Each number is 200 + 40 x the weight over the matrix's rms, rounded and kept within 0 to 999. Layers, rows and columns count from 0.

# layer 8 attention value, 224x224, rms 0.175, rows 126-156, columns 0-223
196,202,247,241,219,208,170,198,133,132,211,177,214,158,239,224,271,165,222,196,156,207,302,166,232,213,192,140,194,273,213,271,192,244,161,222,163,183,212,209,177,214,204,172,140,143,170,247,216,174,240,260,212,167,265,199,149,173,249,217,153,232,231,196,199,208,252,177,249,176,225,205,219,156,199,219,216,199,175,265,204,192,171,217,207,198,194,157,157,218,151,243,200,202,176,234,245,240,127,246,133,184,178,195,270,227,184,223,223,180,135,248,189,192,215,213,149,243,213,238,186,175,225,181,159,233,159,134,196,218,248,206,218,175,206,159,219,143,206,181,223,205,195,206,206,152,177,139,138,152,173,213,222,238,145,268,233,217,169,214,252,211,160,183,194,165,201,218,258,279,169,198,177,143,143,190,214,245,150,229,241,248,241,247,187,190,195,156,252,202,237,223,221,213,262,173,241,152,187,230,195,254,266,173,198,266,232,274,209,188,189,183,173,135,209,215,180,177,220,182,220,158,159,193
232,253,186,269,187,135,172,188,236,190,159,227,219,213,206,112,210,304,176,210,214,152,265,171,174,145,168,144,219,197,277,195,238,189,195,215,192,194,175,267,198,185,196,246,213,238,142,181,182,272,216,119,185,203,225,256,187,214,197,202,229,220,209,203,139,169,235,194,152,195,179,231,181,206,169,203,166,208,135,200,250,274,164,169,143,206,202,230,188,146,200,202,267,196,199,210,297,229,239,191,195,183,219,131,188,201,108,124,191,241,187,180,196,209,145,193,204,261,203,233,202,214,225,256,238,139,195,319,106,152,249,239,200,162,173,196,240,208,237,192,169,160,236,210,142,171,172,213,203,212,175,198,174,178,226,216,195,246,210,191,165,285,210,200,187,208,195,169,229,242,202,201,195,159,167,80,183,192,246,179,181,234,223,139,192,237,247,168,246,209,196,175,218,186,198,244,185,192,149,162,222,233,223,176,248,214,152,230,184,302,230,183,179,242,188,261,166,193,191,199,163,142,150,215
165,195,230,213,184,185,232,171,195,208,272,264,226,119,157,243,237,253,137,207,145,264,223,150,190,176,225,198,207,188,133,125,160,218,210,139,215,254,243,222,99,172,171,233,238,143,297,142,229,225,219,266,227,177,258,238,238,221,172,268,196,150,217,180,236,196,208,267,231,191,200,187,210,159,229,154,165,250,160,170,233,195,154,199,227,201,214,230,128,144,174,211,161,201,207,168,192,191,206,231,184,159,226,206,256,180,209,236,202,249,178,206,137,205,239,176,205,255,172,130,243,207,154,197,217,140,178,199,214,204,220,133,177,200,145,151,208,213,180,239,229,222,148,231,271,253,225,193,176,197,206,265,137,218,211,136,215,229,182,154,199,197,157,162,195,232,214,211,235,231,112,136,197,206,231,165,208,171,175,159,189,259,242,196,220,215,204,187,176,199,181,174,129,198,261,197,156,204,234,222,248,216,184,254,157,200,218,128,130,169,201,116,121,251,188,239,174,182,217,207,202,133,114,196
152,182,253,222,67,251,163,191,191,164,145,112,195,117,273,164,200,215,203,241,155,213,262,186,214,173,146,200,206,211,259,256,178,240,174,223,239,229,158,221,113,257,205,202,248,221,293,170,280,218,150,186,205,152,191,165,206,265,203,188,200,226,206,218,244,218,235,137,179,185,231,174,134,160,192,210,195,258,224,297,213,221,229,231,224,209,200,166,143,178,182,161,214,132,242,201,129,200,198,175,256,252,294,148,237,194,180,134,243,216,245,177,222,197,208,185,265,182,141,242,236,158,225,217,212,221,142,252,185,145,239,209,192,158,191,203,208,175,220,180,163,267,158,180,140,170,224,253,205,220,199,253,237,163,193,145,273,188,191,149,167,268,184,251,301,209,242,225,211,213,202,259,195,169,168,145,216,267,166,227,174,228,148,189,155,160,199,240,182,204,247,175,225,236,207,162,190,220,247,185,193,210,194,236,159,163,237,275,200,186,173,204,259,233,143,235,175,179,159,144,217,193,139,128
131,212,216,202,247,168,171,287,213,142,206,297,167,198,59,249,114,146,309,244,214,239,146,224,175,222,233,223,171,166,191,155,198,185,156,220,245,221,253,289,212,236,188,234,208,232,188,194,206,138,250,244,206,221,132,255,185,240,171,185,204,215,165,200,204,224,243,190,189,207,167,189,213,233,201,210,182,173,202,81,149,219,166,213,164,221,197,186,192,194,208,185,145,178,213,220,157,145,133,182,200,165,216,248,193,243,250,185,100,144,206,252,179,172,253,191,254,143,187,189,199,202,158,180,201,191,197,240,135,233,186,171,205,205,125,171,230,171,241,173,214,140,197,218,155,167,137,141,174,208,192,199,192,169,228,248,178,268,252,167,198,186,217,242,186,206,183,196,146,281,190,293,286,202,264,193,309,168,168,159,244,203,159,166,180,194,214,194,204,174,265,172,164,191,213,179,220,203,105,246,173,225,240,193,203,161,157,196,176,251,243,250,216,215,213,158,222,226,205,122,167,124,221,188
205,242,216,292,112,221,197,241,231,195,263,240,249,189,201,225,130,245,200,151,174,177,196,165,256,183,121,188,221,201,218,210,220,202,127,295,146,178,187,142,167,208,224,185,183,203,219,226,199,204,175,136,198,219,133,196,156,245,188,197,161,193,212,235,214,185,163,188,194,174,222,164,231,161,220,245,158,172,223,213,223,229,177,169,171,219,242,197,189,234,154,222,166,145,241,240,245,224,179,222,187,269,246,253,208,224,242,178,271,201,219,151,190,200,176,219,123,297,183,161,251,221,232,218,221,166,195,167,221,183,216,241,169,201,227,225,222,184,202,212,138,128,195,257,215,250,121,235,133,112,234,255,157,249,160,155,110,231,275,220,210,161,173,198,154,132,140,164,171,243,223,236,227,226,189,184,152,136,290,117,181,231,175,205,228,187,120,200,219,207,224,224,261,238,225,191,167,102,241,188,244,224,201,224,153,218,203,223,237,145,272,239,220,206,156,190,203,243,256,217,205,200,174,213
230,190,215,241,221,138,221,194,174,243,173,132,160,245,233,160,202,229,224,180,233,242,223,222,241,221,258,223,239,178,182,242,210,217,249,211,204,210,121,180,189,241,207,171,153,228,183,167,191,136,163,277,145,226,234,153,227,203,119,204,260,199,256,226,260,167,242,150,234,296,179,268,218,252,244,176,174,158,190,147,216,278,232,200,214,221,213,154,132,156,157,203,196,206,173,226,187,233,174,280,203,224,179,165,189,200,168,186,234,176,241,159,195,209,217,190,227,143,169,245,271,166,184,172,186,163,210,211,223,200,258,169,167,181,179,176,203,165,211,203,204,179,272,200,221,223,162,121,94,239,169,206,293,253,158,241,223,165,166,266,223,167,210,185,230,186,173,223,247,211,206,143,246,125,159,149,227,269,192,163,199,137,155,141,180,139,171,207,216,244,204,211,223,169,171,144,190,138,208,203,245,231,135,167,155,234,215,225,185,156,191,232,189,170,212,222,231,213,224,207,257,130,194,201
261,192,249,189,180,197,138,199,216,186,223,206,162,162,174,200,248,190,162,230,219,145,183,157,183,207,168,170,252,172,225,174,148,209,232,206,224,233,180,230,242,219,143,268,137,201,204,245,187,205,232,173,171,282,279,129,236,235,201,205,211,194,246,162,190,205,198,154,192,263,113,102,238,214,189,278,205,200,154,163,106,236,232,239,199,258,185,262,224,232,133,234,209,211,254,174,199,147,246,171,150,200,173,159,189,160,244,143,148,154,155,223,137,171,233,302,154,197,177,207,152,178,174,189,178,234,258,233,183,148,178,204,116,198,164,199,227,200,258,180,199,198,204,193,191,165,259,229,196,229,235,205,194,199,179,199,189,225,216,216,123,231,173,201,229,229,189,180,176,208,197,194,175,190,208,182,241,165,103,187,218,215,192,184,173,264,155,156,226,186,199,193,148,214,153,264,179,190,209,243,166,174,229,186,184,208,241,182,187,260,136,180,259,165,162,181,226,192,190,189,211,214,202,192
222,170,242,191,234,241,177,237,230,239,207,153,204,204,189,177,153,163,230,152,210,200,186,192,193,123,225,198,199,169,165,173,226,156,194,204,181,225,296,162,308,203,229,241,145,233,245,133,199,203,244,225,258,246,211,172,189,175,171,162,216,146,175,132,186,255,228,204,203,115,236,194,217,226,165,233,148,266,198,150,145,135,117,240,185,213,185,199,202,213,113,168,236,181,163,286,195,258,247,224,204,180,174,235,192,204,210,243,196,212,143,156,192,267,259,215,237,200,235,219,201,200,211,222,239,212,247,223,188,191,193,215,192,285,246,143,175,228,191,204,158,166,189,278,173,292,245,203,145,242,254,153,165,177,233,143,155,82,195,210,182,219,227,236,198,234,188,218,243,181,208,222,225,199,170,172,159,163,204,126,215,198,228,172,166,139,157,217,261,223,209,135,221,213,241,221,202,235,124,205,210,275,163,200,211,204,174,175,187,187,225,146,249,199,194,209,202,171,202,173,162,215,202,208
235,171,184,215,287,237,217,232,272,178,201,184,195,139,204,175,212,235,240,191,250,239,152,224,167,184,210,111,173,207,244,147,214,194,211,239,262,230,192,193,195,227,197,290,208,242,198,211,244,220,240,222,204,166,192,223,149,227,143,166,250,156,205,201,223,231,188,185,170,183,200,121,210,243,83,201,173,242,236,243,148,204,218,129,142,238,235,218,196,233,138,186,169,176,162,289,166,187,229,183,196,275,198,178,167,183,164,191,192,172,141,169,189,214,158,240,213,219,228,218,177,234,181,205,239,217,166,173,199,179,221,165,252,206,161,211,226,224,165,181,218,167,184,208,203,192,202,204,234,170,273,189,211,201,257,187,209,184,309,190,180,178,198,138,218,169,107,165,194,271,167,207,233,167,217,180,224,206,202,186,178,209,222,155,205,240,212,148,210,153,288,199,230,112,108,162,129,185,168,163,146,159,191,251,238,224,230,182,190,239,173,241,213,229,166,192,223,150,232,162,227,221,203,151
173,165,163,236,233,213,193,147,210,179,160,211,179,211,201,134,245,151,256,217,246,204,244,209,110,183,184,199,233,266,225,206,206,206,174,234,169,200,160,220,217,217,188,229,116,203,151,213,205,158,141,238,225,237,164,143,207,127,241,185,242,226,172,155,231,232,256,246,198,153,216,257,224,173,162,211,178,146,208,244,184,134,216,173,195,212,256,221,220,143,194,210,227,235,241,137,248,182,178,176,201,267,172,183,214,255,240,260,233,215,191,241,212,197,147,166,156,199,176,185,273,268,161,185,157,209,264,191,98,156,254,199,236,183,194,232,182,248,164,172,182,284,229,211,211,256,245,175,228,221,156,192,209,223,240,187,198,230,205,151,242,190,184,199,184,230,261,125,166,186,181,111,218,215,172,200,91,262,175,163,176,162,229,220,176,181,181,167,185,201,208,229,253,264,263,188,170,177,246,217,209,200,176,193,189,153,165,230,159,223,208,146,192,168,222,164,205,217,213,215,120,209,224,184
195,175,209,224,212,217,267,251,202,134,286,212,159,222,250,161,188,180,213,112,107,201,235,267,233,216,272,205,200,222,207,175,154,269,168,241,301,232,184,281,170,221,148,164,139,191,206,189,203,233,179,285,188,232,244,209,157,222,174,155,176,146,196,192,166,258,189,222,158,301,175,176,215,188,234,193,158,205,263,185,238,202,206,208,213,215,209,186,196,202,172,198,220,245,194,239,208,147,164,191,197,255,210,247,217,171,234,198,181,161,160,205,269,227,181,240,260,118,188,208,148,187,158,247,202,251,188,219,224,271,204,269,183,285,243,231,183,235,215,290,177,166,135,208,170,219,267,272,211,198,253,203,240,188,208,227,193,163,78,199,105,241,177,173,184,207,200,212,164,217,166,197,190,203,240,153,156,206,236,254,240,230,252,246,281,206,246,156,229,205,238,250,198,222,252,187,203,213,184,187,185,247,197,160,161,212,171,226,185,179,214,151,189,216,210,207,162,130,183,169,258,163,162,178
142,194,192,202,200,220,165,285,155,195,245,122,196,182,257,176,177,160,242,194,194,260,188,215,188,206,223,257,230,244,230,217,201,274,129,177,194,206,207,203,203,177,208,165,243,172,192,190,206,203,225,212,221,225,213,232,149,198,99,243,167,153,204,266,190,238,137,194,204,228,207,215,201,135,203,175,222,239,300,144,209,167,165,205,127,251,237,210,134,183,197,231,181,252,162,218,205,253,202,194,158,184,131,155,236,229,338,187,205,226,250,126,194,209,211,212,183,203,242,228,149,191,208,240,147,161,202,203,206,207,177,190,169,238,226,228,259,215,251,253,224,143,231,252,200,147,164,157,222,295,107,202,222,160,159,175,189,218,213,208,207,233,145,247,107,212,221,227,271,179,152,184,317,139,225,241,196,228,175,243,197,194,160,178,187,184,213,213,178,210,205,243,185,180,215,244,132,226,191,218,132,192,197,191,167,288,256,213,204,194,194,175,219,188,212,243,231,196,223,160,161,98,254,249
224,183,173,221,224,327,179,213,189,189,215,206,213,213,209,112,172,170,235,145,209,161,157,188,248,238,208,192,243,137,196,159,206,156,206,234,162,154,265,120,206,196,216,223,220,206,216,206,239,243,203,112,167,165,154,173,210,147,177,186,145,166,215,258,202,178,158,183,254,164,151,248,228,237,215,145,282,195,169,232,227,180,228,170,186,180,212,166,212,180,281,196,131,213,175,189,191,220,291,205,135,221,180,175,260,191,146,220,193,166,157,216,265,242,275,209,190,173,182,161,179,197,213,159,105,181,159,137,154,189,191,154,157,176,186,176,122,172,216,205,185,210,139,192,189,196,142,180,210,176,203,220,136,280,158,201,182,119,155,255,223,199,199,254,193,229,204,239,200,169,233,172,149,176,149,303,230,255,173,282,225,240,228,249,168,143,167,187,149,150,148,199,214,195,197,224,226,200,229,233,177,72,177,211,171,157,162,117,197,252,170,142,231,181,114,175,248,234,237,176,273,249,191,225
207,213,208,177,170,247,232,189,197,215,243,247,184,261,188,230,190,180,227,162,223,178,158,220,128,198,192,186,194,289,248,176,164,193,263,167,247,188,212,213,209,211,228,151,201,234,187,247,211,230,185,191,207,202,217,202,257,151,162,147,216,229,190,146,174,284,250,211,181,212,208,163,142,185,209,191,270,198,196,271,187,241,78,205,201,163,221,157,175,222,185,155,185,178,146,188,148,245,238,99,230,184,227,205,209,143,227,185,216,202,187,288,156,158,238,221,181,215,240,164,180,228,197,250,210,207,204,165,200,171,236,214,181,226,170,238,218,196,187,160,198,207,324,201,129,157,119,201,192,286,203,243,177,199,156,220,221,231,253,210,208,183,226,200,184,216,197,218,209,237,137,213,203,129,203,235,172,227,174,223,214,202,228,279,136,188,248,150,277,207,206,216,164,154,172,244,178,215,212,165,241,208,160,210,210,202,206,310,180,195,148,152,183,191,234,257,191,175,194,205,160,272,203,129
217,255,257,270,188,73,213,181,178,125,239,211,167,208,233,169,203,170,195,152,214,149,193,186,227,145,191,235,209,189,243,190,143,182,138,189,232,199,189,191,180,134,162,257,265,228,239,228,241,226,202,253,241,222,304,234,158,211,213,171,205,200,147,197,233,196,207,144,183,190,204,217,160,215,86,162,233,258,149,205,117,244,200,185,213,204,223,184,229,185,261,186,182,190,172,145,228,250,225,188,257,171,256,156,195,175,268,226,162,136,131,210,150,186,172,235,191,172,218,181,190,227,225,211,154,218,250,185,173,139,226,173,278,195,165,152,211,172,158,127,170,285,203,175,146,227,291,204,186,244,190,123,134,137,214,264,180,216,214,197,206,219,227,227,199,189,242,230,199,133,146,168,190,223,163,205,206,165,112,214,206,225,167,205,151,221,296,174,138,202,133,192,229,240,231,209,235,155,198,173,104,193,210,181,193,205,161,196,210,205,106,218,190,189,229,197,248,215,146,215,151,220,217,275
224,196,237,191,221,208,169,171,196,102,222,257,177,221,212,195,160,257,143,251,164,238,170,198,174,213,223,146,186,218,272,136,156,244,185,245,224,180,130,213,235,171,180,166,214,195,125,239,139,223,207,195,132,200,243,181,239,163,177,170,244,186,180,243,171,188,265,153,195,186,230,153,217,208,229,210,157,203,235,209,174,233,202,168,201,164,251,127,206,171,247,221,268,211,227,235,202,192,184,229,162,201,177,177,183,169,193,187,213,152,199,234,190,217,219,197,182,184,205,168,147,187,168,178,179,188,182,232,114,192,241,258,168,276,166,111,309,175,240,178,178,231,157,247,164,259,179,225,260,205,225,265,209,207,224,188,255,178,277,137,198,209,213,166,224,133,277,160,202,184,123,238,176,173,204,224,224,146,177,203,254,236,178,216,220,206,180,138,224,173,210,207,181,276,195,204,180,215,250,201,175,226,172,276,230,236,251,196,210,260,241,211,189,207,206,177,232,190,200,201,249,198,211,264
222,208,228,254,252,155,158,205,182,218,263,271,295,140,198,169,166,194,226,199,217,256,251,230,228,207,189,186,177,243,190,182,201,228,150,185,205,210,216,242,264,159,159,246,189,195,191,174,191,163,187,148,182,131,254,188,184,230,175,175,223,173,233,216,254,220,272,138,224,167,248,190,178,246,224,219,217,264,173,191,195,225,154,200,184,162,224,210,215,257,195,175,241,156,200,167,189,171,202,211,195,171,268,223,255,190,191,150,237,193,213,186,223,169,182,159,169,240,208,117,156,211,129,235,203,211,237,160,208,152,184,172,154,166,189,273,221,187,131,169,186,132,228,178,240,145,163,180,167,159,190,129,285,199,221,148,185,253,161,200,197,165,215,142,177,183,208,190,193,245,165,280,244,242,162,220,183,202,227,184,194,181,159,193,201,269,212,166,210,129,181,199,221,195,267,212,188,181,163,178,267,230,252,118,199,282,197,241,161,199,156,192,185,240,165,198,272,209,189,193,219,271,173,180
164,158,173,222,221,229,202,168,175,213,195,136,207,185,178,244,229,197,165,263,175,151,236,189,113,288,212,190,198,220,133,212,237,252,239,200,160,281,234,192,197,299,217,201,226,167,259,234,225,174,175,163,143,243,213,249,91,217,212,186,199,191,210,209,195,147,253,118,193,265,156,174,191,197,184,173,234,175,89,189,203,206,260,245,228,211,164,255,212,214,203,219,170,206,184,207,201,164,200,145,223,227,215,166,190,201,193,278,193,138,173,199,225,162,204,182,143,269,228,243,162,184,152,192,159,153,182,181,221,248,194,195,233,298,173,246,184,172,189,213,216,94,183,225,165,155,187,180,186,218,200,235,223,236,142,230,223,202,156,238,220,167,234,254,226,155,178,196,268,173,233,238,241,184,280,189,283,221,166,240,160,219,240,160,223,153,192,230,201,234,199,198,272,191,121,195,240,183,202,208,273,222,234,214,199,152,253,225,181,182,240,172,217,252,151,242,260,199,180,165,193,178,219,148
193,301,140,173,191,190,169,153,261,260,178,228,295,130,191,235,231,194,218,235,245,250,209,201,220,169,143,222,251,216,204,238,122,218,178,261,201,236,143,217,204,265,178,160,204,191,267,148,233,196,178,211,192,204,186,154,214,245,206,190,151,169,182,64,199,259,147,197,197,231,235,153,94,178,237,197,228,164,240,197,220,251,241,231,111,272,264,202,170,212,284,179,173,214,223,183,172,155,291,266,233,210,170,212,161,151,186,183,189,198,216,144,189,220,215,217,231,248,218,215,259,252,134,167,253,230,189,217,151,262,211,249,169,203,158,171,139,227,284,190,187,228,214,214,181,210,197,159,207,202,237,195,237,184,242,239,209,174,153,199,244,144,222,232,193,207,176,230,184,163,204,238,172,230,176,192,187,230,255,250,187,231,202,202,205,205,169,164,250,193,215,210,204,254,191,202,171,226,194,232,225,166,216,242,205,164,284,179,191,230,193,241,209,256,223,175,156,180,183,249,205,256,278,195
209,201,226,158,148,202,188,129,183,199,233,221,195,152,192,156,244,173,239,205,236,169,229,200,197,218,182,262,204,209,172,206,227,114,235,128,185,192,217,244,195,149,200,215,160,211,225,273,192,204,241,191,220,174,221,158,228,199,208,225,203,244,161,261,138,250,274,197,248,197,182,200,228,264,163,210,177,164,219,222,113,182,239,205,318,216,151,199,209,189,141,205,216,215,259,198,184,219,150,181,91,166,242,164,211,259,254,155,152,192,220,234,224,158,182,142,129,169,177,268,157,196,149,191,175,162,244,102,169,133,253,176,258,192,221,248,196,139,207,163,246,196,270,252,188,228,250,234,234,217,206,207,150,161,193,196,152,201,277,196,220,278,270,242,109,237,183,250,209,186,172,170,141,152,141,186,144,253,244,202,190,200,203,220,174,188,245,252,118,201,212,198,185,162,211,282,192,251,149,181,147,230,157,220,193,272,211,220,247,247,223,222,237,136,249,198,159,151,196,205,230,255,264,188
209,174,241,259,215,152,287,212,152,240,182,182,156,135,178,213,185,161,262,162,188,162,166,154,233,240,174,253,209,267,180,212,222,194,233,217,188,189,182,212,186,157,231,216,152,172,174,135,184,161,133,178,248,259,197,164,132,200,214,128,275,212,159,209,172,243,222,180,228,152,232,197,164,179,249,216,147,198,170,219,147,182,230,205,195,241,247,173,227,248,164,145,202,176,171,186,218,179,202,169,204,202,222,219,161,181,152,175,237,148,257,153,188,188,197,200,302,188,229,212,194,191,201,183,234,210,181,242,175,131,163,223,189,195,248,172,164,143,195,209,203,168,231,195,156,162,201,200,124,222,233,215,248,133,178,212,196,324,156,224,182,173,188,190,183,319,153,182,207,170,180,144,203,104,232,172,206,291,174,192,165,219,121,208,228,260,234,153,188,192,167,190,137,216,206,155,200,228,217,197,206,188,196,219,213,196,166,173,148,200,214,133,166,120,139,192,210,216,143,229,111,200,222,252
243,276,143,187,229,240,225,224,224,196,169,221,209,160,177,187,209,183,237,199,134,256,127,175,194,276,269,187,196,238,238,222,219,190,226,180,164,148,171,169,276,188,170,266,292,243,189,218,178,125,222,183,177,280,162,135,221,175,229,194,199,136,169,192,198,160,207,182,237,188,240,206,199,220,269,240,178,225,194,214,185,194,211,190,155,132,151,239,169,195,126,232,215,210,168,242,141,248,212,205,177,197,180,224,184,163,155,234,191,203,163,251,263,151,244,213,234,184,211,225,263,160,148,203,205,226,236,160,246,131,185,185,126,214,192,189,216,206,206,241,243,170,235,218,186,152,223,248,175,148,190,179,176,258,205,164,237,155,220,273,164,168,270,109,162,113,236,231,239,269,239,192,240,167,249,140,199,208,225,165,167,227,185,260,176,166,286,209,192,156,242,173,303,174,210,214,174,217,220,164,182,217,168,203,147,189,187,159,179,191,223,199,128,198,231,234,227,188,146,222,159,211,172,201
164,208,229,219,245,143,230,243,229,242,291,275,182,202,195,145,255,199,209,146,151,134,266,247,136,257,217,187,251,235,255,167,153,187,126,201,260,207,150,143,196,297,242,177,271,188,223,166,167,185,181,206,180,174,224,186,200,196,231,274,154,249,143,220,219,258,200,236,206,147,184,202,304,204,250,253,187,111,224,211,162,185,178,146,263,228,182,173,186,299,244,213,182,172,220,227,223,173,126,182,271,150,193,206,171,239,180,159,165,186,194,169,211,203,245,279,176,194,126,284,220,294,164,223,188,179,187,211,184,146,212,278,198,249,138,170,164,249,233,126,158,181,97,243,173,198,207,188,245,224,181,239,182,222,199,166,235,217,153,269,249,242,187,174,212,193,221,188,280,193,180,225,216,197,217,152,229,193,114,233,198,227,228,96,194,247,198,243,160,208,221,172,179,236,176,228,152,196,224,161,221,206,244,266,231,180,166,199,180,249,164,189,215,214,236,175,169,157,192,243,210,219,262,197
196,191,255,156,273,170,256,235,180,146,200,195,195,175,218,191,212,147,178,238,155,178,214,157,182,161,132,248,219,186,207,190,166,185,202,187,166,234,238,150,151,221,311,187,240,249,237,204,211,197,161,195,222,184,109,196,159,187,191,161,214,227,177,159,209,203,163,84,223,273,171,282,208,273,283,206,193,196,276,191,207,186,191,221,220,212,89,224,198,212,192,171,158,206,176,188,230,176,218,196,169,175,192,124,258,108,160,182,213,168,166,186,253,166,171,169,254,241,185,187,168,204,185,193,165,106,210,155,232,195,176,208,237,147,247,121,180,278,194,201,233,224,212,172,212,170,169,203,204,168,219,228,128,182,177,225,202,161,187,186,230,229,224,196,231,188,195,116,142,168,242,171,254,202,260,199,110,118,183,149,168,173,177,190,212,243,148,141,225,185,163,234,187,235,205,192,243,194,224,183,223,153,266,231,145,249,180,164,201,169,144,174,308,225,142,220,217,232,121,269,197,254,213,182
221,218,145,228,256,196,158,198,245,153,259,227,198,145,182,236,169,246,189,164,289,243,227,213,218,187,208,243,81,199,243,261,275,150,211,291,215,207,134,191,216,158,202,184,158,155,218,198,220,167,178,217,255,220,234,187,143,107,203,167,204,220,165,211,210,229,179,168,223,152,183,196,248,169,202,198,198,212,236,215,251,146,229,214,250,150,170,160,167,212,202,165,156,286,189,196,221,224,183,208,217,191,187,225,161,222,203,221,211,282,197,201,140,185,179,136,168,240,236,192,229,229,193,184,227,151,222,154,174,178,184,191,178,103,200,215,266,240,252,199,175,208,258,165,237,201,226,208,214,189,174,243,164,189,149,251,181,206,223,277,165,193,154,288,132,136,157,229,241,198,221,197,124,218,203,257,204,164,144,231,189,224,162,226,205,189,237,197,207,178,159,224,167,210,209,137,229,272,186,186,137,243,208,219,162,155,136,265,226,244,162,254,240,190,198,208,233,187,232,214,188,215,215,219
176,187,188,166,177,196,183,141,235,234,199,175,246,214,131,155,220,193,144,195,189,208,224,217,206,171,249,186,170,213,176,161,219,180,271,157,163,192,224,190,227,234,207,121,111,160,196,186,185,230,195,181,240,209,228,250,186,203,179,204,183,208,271,172,263,170,192,199,182,248,142,204,203,158,231,224,200,176,180,202,184,258,137,167,197,152,276,254,178,125,224,298,233,180,274,234,185,205,218,180,202,142,206,171,247,147,214,248,212,236,225,224,218,185,160,195,254,238,188,193,219,152,180,212,205,206,166,177,172,208,183,186,163,279,189,243,154,172,144,265,217,165,176,179,219,163,230,238,161,228,247,194,255,177,163,119,163,178,179,144,190,149,202,158,151,159,154,198,201,183,209,232,251,236,122,242,295,194,259,163,193,197,202,159,229,140,140,220,228,205,207,181,251,261,193,162,153,112,181,166,170,219,210,189,160,169,252,171,178,159,166,253,278,185,179,188,239,263,232,197,242,234,276,166
187,145,148,226,296,156,213,220,217,204,225,238,203,190,214,182,252,173,223,196,201,249,249,197,143,221,170,176,206,255,225,171,255,167,184,94,236,157,240,188,189,199,162,227,198,223,199,179,177,190,203,163,215,205,205,250,207,174,161,205,192,204,169,189,197,195,154,270,204,202,167,223,205,227,251,230,184,255,183,179,275,81,196,239,250,233,191,137,222,209,214,156,258,222,269,115,251,208,180,209,228,213,221,149,212,150,170,178,153,203,179,274,205,141,176,183,254,175,228,230,201,197,179,198,191,213,236,240,236,224,239,154,189,79,195,216,187,166,205,171,165,194,191,220,160,258,169,284,262,235,246,201,160,187,207,223,180,159,253,163,235,180,196,272,166,198,231,262,207,185,134,172,228,249,106,148,156,216,112,255,146,206,137,180,125,201,208,215,155,174,226,199,216,209,238,221,183,160,158,243,166,174,194,250,197,269,175,219,188,204,181,161,211,223,249,213,197,252,194,192,169,204,121,246
181,246,236,256,182,210,162,243,154,191,284,217,188,199,130,178,204,272,169,230,170,162,243,157,163,184,137,199,160,194,186,149,181,213,162,106,243,200,162,309,96,201,149,178,202,175,216,251,252,231,223,187,202,160,208,209,213,187,233,132,172,226,246,206,189,167,227,207,182,169,233,197,209,207,206,192,235,186,223,202,153,160,279,250,236,186,267,208,224,233,188,173,242,181,195,161,165,263,150,161,215,195,94,156,181,175,181,221,169,284,178,208,217,232,194,183,187,161,129,137,175,191,149,233,145,121,228,196,172,181,131,141,193,166,231,198,217,99,181,157,190,198,179,176,173,137,145,196,182,271,219,168,150,232,208,99,225,174,227,219,135,169,255,145,218,212,217,236,225,202,240,80,183,198,106,122,227,162,223,133,260,219,190,220,174,234,178,143,142,219,149,212,129,194,159,190,227,235,181,136,163,235,217,197,211,152,163,148,199,212,174,174,199,197,197,198,225,150,229,237,164,188,171,262
261,236,184,264,209,214,252,168,224,204,150,156,190,282,165,210,173,223,225,202,191,230,172,197,193,174,192,201,208,213,305,216,202,304,152,213,251,208,177,210,187,171,223,254,160,264,176,228,236,248,212,265,209,238,190,205,182,143,176,138,223,239,228,214,164,181,160,218,202,180,222,229,111,162,208,281,173,192,251,165,189,205,252,159,245,201,215,157,238,192,183,140,237,233,163,194,169,256,203,229,193,210,203,166,196,261,235,259,202,223,178,251,212,242,235,273,115,253,249,158,203,258,258,226,194,201,208,121,199,136,213,198,244,170,282,251,210,167,216,232,212,288,205,183,142,239,176,227,156,267,184,158,170,218,159,203,224,254,183,186,215,208,219,224,214,164,153,213,193,171,134,177,202,235,137,234,136,223,230,194,173,249,207,188,144,248,236,117,203,226,182,185,212,190,235,249,207,228,191,234,188,195,199,191,176,180,218,182,241,139,250,201,248,184,179,162,222,222,204,263,198,189,239,278
147,141,198,214,107,176,262,220,246,180,153,171,167,184,222,148,175,242,153,201,182,214,231,198,227,242,173,209,161,193,177,190,159,190,131,206,165,195,197,198,164,204,160,167,202,190,193,288,160,203,260,245,186,114,209,190,227,188,250,198,213,155,267,225,225,191,206,169,141,210,201,172,97,166,246,148,170,178,155,191,150,276,175,236,168,230,144,204,166,189,211,222,230,162,224,161,151,162,230,233,227,231,140,137,177,154,220,207,208,255,163,225,217,152,180,220,247,146,206,252,231,224,199,173,208,276,188,177,231,162,285,250,155,221,231,195,244,241,157,144,170,191,191,203,176,208,234,261,184,152,228,173,276,210,207,265,136,233,179,205,183,228,181,155,243,201,164,225,169,295,164,227,280,160,232,247,190,184,162,195,188,214,188,196,178,202,139,194,200,227,146,172,124,173,160,153,240,167,179,199,167,181,198,202,203,178,220,142,177,245,238,220,252,242,134,191,167,148,130,226,204,161,201,163